config.toml
positions = "rope"
rope_fraction = 0.25
decay_fraction = 0.922
Each number is 128 + 32 x the weight over its row's rms, rounded and kept within 0 to 255. Layers, rows and columns count from 0. Numbers have three digits each. The size before them is the row's rms in percent of the matrix's.

# layer 4 attention query, 160x160, rms 0.0917, rows 0-45, columns 40-79
091:119139132166136073138138159164122167117107145098146129063145046058120146144139100127081147158105110141141147182150134085
103:156064162164152111124115127143096077137181113114071159128132149162153127107125126121114107123147074134126073125084182089
142:127098079130183127114105154096090108191150083103114186172134097140186177101132173087153144136129075170148108126140158114
112:158145165115102134127081113114109171073087171172152114105094087160107096068138111135102114131135170123131138092089055144
127:130092093146146140092166152130121144164173090079089147162117101132148121167121143128169170099158078120106124159122178125
054:184157115073105127078126087073125088143133156168110139106082107074127148120144131130126078143147142144115049111088159138
121:144138115181104075096154124208127198108146127178116052112064118109093119103142096133166147139157130140175196111105067140
086:115169141169122149160080153067044119133128105134188125164100111137171083129132155129150100056137162095093150110165193158
094:102145182124087160090162122171147144122141112124135080126059182132097074183159139151161129121185170034109176118131146118
084:189093133072115138118165154159113131120130131119063107093124130077149172131106195149065102159104066146129171118101128173
093:088130008129117124156076108140127150209108067137079095105119150116104099166097091148127155122077068131131130124164127172
089:139151156143118137089105093139096150175118169155123118059165135146122100178145051165095152150130147112111138105117125167
090:160135084104111063091160184040129123097059130124148158168169104061110149166133168081124152135042162156106161180123085085
088:133143133088145081084113127102031242145112106108128119111096180179184138138121141134142156057147115193162164145151107163
082:091135147161093180162047110201107139103154188094115090175088097156155122119166145135157163099085104109145144175077070126
082:089092093114121097118137127104113134096151069096072139183125091094189090098153062109229170120141132178131144159128104092
091:134113167127143105171177125109099147148135078109141170068080120132109132084111057142135112059151133201193109186114087152
094:193127179165027125101161087178142127100093132123130135115140182132137129157153082158141120131157164127092188067126085159
094:134178163225101123104093168148123104106123111114144091082113135081174169152083093157096137137135142146086146114173140148
087:091076109174152141126122155158174113122076107138092101088071098080113116193133132163094109086127107115137145130141122163
091:158121148175092127127105090169105196153086137135070097137125149139121166095133118124157169103133144164176204129115114151
085:116133117158094108167084158094100119171140076132142102106107099104124126163106133061108116077059115122161144101106083131
086:138148141104137161077131115107184048109152119129167165103184112140121091131137118116061121206139146083087074110127156122
085:190135119149138097079173090148125117132113108126066149157102198119163135190128097083112151088120116134121113116089074128
084:099213110141119099108105151208153133142155149126120146080140065107098097143073147157143143127152075090117117092156122131
095:174090115053103141133113127149115154103102079135081133120101135097108114116104103072130162078144122156139176108142129157
082:117135183115086123069187155125172114068190133100137112106084190165174112070136117145134148088140153187121131179131132163
098:156100148159147160110086094096135226109141126141158064177102109080081114123111125138144132112042137125140141110093112142
091:099153118134121099117117081085191052086166180115160177155155092116133149133139135103108127104086132179130071134128122084
090:134136150154084105168087145108098077122117170139120125096177117125168116112099135094100123127112155114120196187105151122
086:132089074103136105151112188135121177105152091128089100115116138165096110073077144150179136139129093115144113177116130106
106:119083111149144030063102131128107189122080115118126146157143152079158108107138089155121152158098095169157153095099086128
069:171103111153140172187116083205080082173152090187074132116077119106094188123154141118134072122153091144141056152132143122
110:122073134094140139186164097153090149192153125174071141095120071138108173079174016127119069084140094138128073187081154154
070:108210152089121167090130138083117162097110126132134097089134107172105050073118108184110110070154078152146136066052155100
143:109150142172113164124037164130164133060085136095120081134137146177112075147094177136140201169116125079132164089173081097
100:136132111135169125089085159097173094122114113063171197175187134148147150181079206130136188161068099085106148157161143087
114:124056110108088168148146067166099128179183085152086151117110134116205110149105110140181121103204134113084120154133205096
098:109168160091117152171165058156095169180146115130099123078080130151163124096201104144069123140132136119136141097140173166
103:157121166157098123172128127083138141052131125125147073151107159057098176145158132152115138149089139152156134095085094136
094:163119090155153113104083160037144190154151132120116099242118146074119131163149125163139131151101149093110211183081142128
088:176115126126132124114050193141162097167122142095173093157108113182128085134083155144134110151124106073121139152126115099
087:143135110122172147119090177129157066113145095137083110112142124151115109127111222107148156093105122093140096070153157059
104:124097103114069106126143146134130104124130157127140139135136118092177093162090086058103101141177137119077159120127133160
098:118130130158160077080127159074172121084106123102188185128170117088114139138109218098123187185065142124156124122156109142
086:077035088160097175130050111163179082082070130149137091184085120168108172161122141097103101169118131086103129138107076140
# layer 4 attention key, 160x160, rms 0.0862, rows 0-45, columns 40-79
086:107130129170116096118164115078122175098205126173101151108117180130127157096114131167129132122132160164132094164131089131
098:110094093077123156164101160146151148119163112176113159105153171082111119161125074183086143124137187137136142092152138176
104:128117156142159119104142106139159116149111090082095170105156150133119188122103150110113124107126117159123129144134156133
137:062078099151123086084124138084073171167161085154115125146140126061169162084198099129139151150126129200214150153123075134
079:152117130132139160129182105175175112122142129101105126069134135185066110146086142141111151110204114071075096102124171130
160:115115104125087075138114095114109142126161146191100107127140081085122088091154056143123085137138155183212134129128082146
085:073109130128179162107143188124157108158144120061127171165138144140132161171137139118116112097164093143103074159136156084
165:115127155107149155153137121136141075120118128111105153121135126176118158152098185123108134099151136089089088157127182145
097:094104101165148149059166109167174082091147130144124086128140143150154076116144162120139144168203157098099131131185101147
086:158128155136150138170137106149149150144090179107051094139103079187092141130094093139071107079128080100197085198139144099
092:181123125117124168130136070157141153127149082164184146088079113101154146134123089081175160135142096105131125146142094098
086:145126157129080109134146075095165118100117116143089078116062125075099043120125122099170183145124146145092127133095125148
094:116128129144210129137128169059113109113076152174148095131120134154146126120107196132101163155121190167083118098050102128
094:099115117055139137103129104126133128097194080113132058145152149139113114133159123104115182124159129152124125144122084100
087:141112087182133195115116077119139029111187157149115102078097040091103154110136111112092173077149122131125136170138159115
090:057090128154175093152202082119092099157117142124142133061171139113144169144133176150095125063147175173187069077122084159
094:117117123114145169118116060087095125145147047108085148118203124097093098102168132121127125139058100148155188149150116132
098:116149115194127090138169098119116105089144132140132089178145144104164113116177107141128145146101115149159105098176121189
093:147118150125073108103123148110079069161089186094154134142145167090089098121162133057053133115123136147136092093140099179
089:129099162106135099105096092167135179137053151103134141101110136122148117194129220129119100089130151101151094135113136157
094:129145123148101125101112078095139087163193083137118139125098105061149145096167114103170196131104088161176163152114147116
081:118142163121078182157128126151102156147143111123119141101102005135095089163111173105101168123108128156088174099105114120
086:113119102139127139169111157097117170099080113151144193148067148130091103107044143137156158116098172151111135148121118160
086:172101141177115134056130083088102188091149106164100156066166088149176106138075110197136104131153077128146121032187146123
084:151179106065117121144127151113175113126159101130186212150106087145063130154083133102160081091084113155106104190155109119
099:084051068100193124140092102141131124110137087150105112075104097110201144153072165123104167077155117148161066119100161135
085:111159189153100122096121159122101081085131125063081069160149207133086122050214109102122142129132145121152118151183099138
099:090131164150133133109155114108168151144136153135116058130083046168083126099134117086116169095167153110124143129058130101
090:115120098150138124203139126094096111137117132166097159103191130115074154139170125157117107122054134126134165136118131140
090:136104137116118217106087130162118116110090122145122155113087078122143101135148169093093142108122173117124098162134140129
085:128162110075201154109179189159155101160135071088098111126145098188088141116095079113154115149193126152042100126138087082
103:086125207113129100075154112090133169158106133090142152176143145086134105147160132134125131110106107187205115123146094141
085:110168079071201119137152161116104142110106162161127133143142080136108128105141118156109089127124093120149204077086119118
097:121173106165205133115122127138089129116125110146068163098149115155152138128144098125105135070088101152164131112171111140
124:126085118151113122151089126160135090139127109101160132177106109113131180128117152155151100165147168144120143133089123091
092:181157127093113157083106099058187119133068166078182082158088142121136070170102147074155164141120153136124189099095121066
145:140152113125182124087158101136093078100096109154096219082177098158145147115054115068084135126132094127128168153188132144
090:183070185114166148139105134152072083123123145153096165102126113144057120113129043136096092163109142094141109167158162139
104:172167169153098132159117189151130182176141147125110063151116155179143143160173099117151158106046144146151104058089110129
095:069167130175075116161158091132135170143152081124072087156108154091166139158118153149112153119117082152135113113101096159
093:166146047173188090106105128062104120127118138123172142210114098131154143136127104144155171165037134092130190098115132118
092:147090086080191142130096155128124110132124096133171150178189084121093083062133060062107102151070096096135152139122177120
097:138133120135175174139165152133143119114156085175189172052086126147109120147157114087111075121051139140156133120119163127
108:085107165113165145084133178124117105154118110119186140107156088114176079120125123109092112149207170116144118102095106114
096:119126190128123069082160106073123127087120105119119145090176094085177143155092173141119099133140124143128107116181113167
090:040117093146130182111111093169151093151136088137147072118118103142113131131072158101122132127087101133136126122055075090
# layer 4 attention value, 160x160, rms 0.066, rows 0-31, columns 40-79
101:137213136118123123185135152200100087153138048102123129145134134115178117110148166148183138076122087070099080157122113157
103:196062190144074155088085131150142179092092099142124120096114125113106127120124162121121150117132134119104189092053110111
106:091149124125152104086139108116131191125138091130113129121114176116104119118124121113194139090113096111149110140148136125
099:159140151083076163167126155158154106115092098134085134128139119106128141134134104095161116114167132127109187084104070139
081:152162178142136114224132150100116159135136162152199083153102157168110104097144150124136085136124113114137113139164112109
111:166065194091052155116117142176162162128162073113109132134152204107124161166147084114159096124127113136110201112144100126
111:117119147095104090147137115124165111136152174141079132119132200075035135142136155107123136087115125131160132153054097131
107:089134141171130103157169138117146181143139101106120111130094155137129138142142073119153132145146089135149107104126169074
093:113114120182163053097143161139113110128120164145154142156138124123139176128125132133152090138113059154147062084162137145
102:103098111080136111036129186195137194135126132117093127140184107109138152129150132124120167109119146124148118105104075110
110:184130044146124131233138096090050067108117129151161129100111098160157093113082122138153170181132180084109102165136141167
098:095137161189120168129100122158173148154085121147184142157099148140138157113129098127159124110172131133095110072127138142
085:179100093129153143098110166113096127121168077119167163171115146135235140150119175095109111100064077158135139147195212148
098:144120158119092077186151156166127141115179135144108129149124152143157143137107129154165109146082153103167129149127133152
099:130140088093158171076131123118057050113131215114150140136147132112052078132131144140117134114083088160143136156150163096
099:126199144171147140103146139081173118109071110121137085099052115157117106073144142156102140087130191157138123179091091143
095:083113139109130115204124136155131198147129132115160121097123095145107108111159127129177120137115146101097077143139146092
098:145148073112118145175118084070160074100142104166146092115139065133122094109095154148135144181127139068108132084085120141
086:103150186105106109202138149135151190154133176118185109115089126162082110097165136145174078105115180114091143122150168118
110:138168073117130087200122087102154122157161180146142128149139095173145117116126120141117169130150115098148084135112120121
085:105138109112160155064091126153130136149125119154159154149145097120155179102117179192117174143164123122148145118051113150
098:108169096104181141140190134149169105089180127096115128151153130107159115119120091145163060120128092155118079126251162085
097:126166180084073183131133138121166171107083103090110081122105116148110086109116053086111142138140122111092129112101086110
082:094107157077095114078150148083160060172192068124105170105175148096139109139126188165074180113149072190149173191111117145
098:175136090054153151185116169107141132173123116136079112089114177147156125114122171104181161137123133094110147179132109163
100:086103132196140128077110171133140157110126143168115164132127115122080116157159100130147139153112088108133161085085158145
097:122036167131096148119086108166123111150172067125151119136155136124123125124135147167109227123172134141132118172066133076
105:169143145136107095091118113136123181166172046131123143103123170144173144102114199124122189119106085120154136163068154131
103:167180130112108142087130110200177171104157125123148141198158169110205161151160144124102084123110103143121148084124104107
092:100196090061141152089154121158178031160142116125157150101163073036114120138111116171158082065167140137101130115192122115
103:116144163127102136092079074126151126104098130121144103169208063093149116126124107111101181094150132119114111103100064094
089:046109140170172101086122151060107138139059167106121132131122166132064080084143124115111127130083183160164111193085105122
# layer 4 attention output (transposed), 160x160, rms 0.067, rows 0-31, columns 40-79
104:127117093160192086082083045074151103123105142111113165084139112137103167189164123060071146182053128153151189114086159112
104:198142141146114138142143125166119169155113125107095095148141137178137127090102059173145083120168125165131102104168136136
106:074163128182098147064110107110129060067103111078177114116126107117108126166113121105127116164155172123049152120073101116
096:209110089115108104170120062155157154160146156170093125035125119180112127158157170131111151130114150140172147089197187105
078:101175153131085157109147131138101120166104147145091127104119160152106182174171107108038183131114069115072141155101133166
108:185129078105087196089072141143068126129091110117107113082120077161125118095129134157106151106176158122103124100152105123
106:120117121140155129091076050091148088110115186120133135111155083155130065106138113158154078152173124167102105170138089139
124:063124110092079215105117131128129087107127099112163158121129149120176171152102164113112087123143162065052123122136101140
087:113180132124102171141131138086110082136165090103173131135096124135100127141182157138107131158141150073135160183081159109
090:178140156179068141162131140159167094138147103138140132145105129136101083154131119161135118151152102098109149153178147167
111:101140174121133045127151124164133180125101174124160100135161159106140176131125139097128160104076127099186153140116120116
095:113147175096047118112177174147119155117125136141120102082138176184114127128199080140090136154102146111148142150103161120
075:129094109174128137083123162095057156096124064105140083155108126131114190113095103129171129139125167103167137140119088090
086:163120101174155155096103127114080069149112072118109150136098130086158162161135160077083139096098151147119157189116120110
098:069097164115174140155132167060134125154091074122160138117142133117110113095123117132155080140156124163128105132143103090
092:156159152168135057100153085160144202162151139104047149183124096179127104132110092135160197143191110151124130050116142121
091:057159138116088177048089177155129117123108168130156135158108169134140137102099065135116068122106125126141133152101064140
094:156146197136144096183151107155147219124127190136128124097149151126144133128097137132104095124089083150200120178153171117
078:073142125118078178103080164158102119121088154166103117104121112182147167116127065088098148104154077146157116139090072132
103:101085124140233110149134098127211106126144145133164128118125166086156145143151153100115086117060086152178129176142170134
090:163132122135159056181154146111150122118140088110089131210114104154134126101131111139149111133108152171157106099144158136
104:082127125112125209104103140058097098132108091121154183058129119119095094152118149103100089184131131149136114121083118113
089:167121151152127095147122099167172134154180182203103130038164169152109080145180100164148119133123085168110154119113171150
069:162102094123195116166104119119132126078160162145153090116106115108102115167119111146149100156096141105085076099144120105
100:167155096153124065157070050135124145126115169134137118180107076152130204074144124123134155110131155151182126096153115120
095:120141150076039141156144094131120092086141127131165103135096158118168169186138194120120122134136171100076104157126113099
095:154098128104218149109165127108145131126098073115166150108164149098147096137094117113146061102093097163125083105171104103
100:144123124176157090097088053105153099108106171077115099191142120116151183158106122128094134141136127093106132078138122140
105:163103087163168162128099148068111108152118133099084123083116096162091067155146112166080113147154087180167106109141122162
090:154120119116156133122111150099151159078124144151160150105148096175046040111123134096109121181093158193167142093139165099
098:144132179129132089102184189171150147109122124139175121067164173115105057182117081156139098168150080140169138123120169158
092:061155150136079111089144110170112118099129157127106116142103114137134147169143093138191178150183138091026155137098121147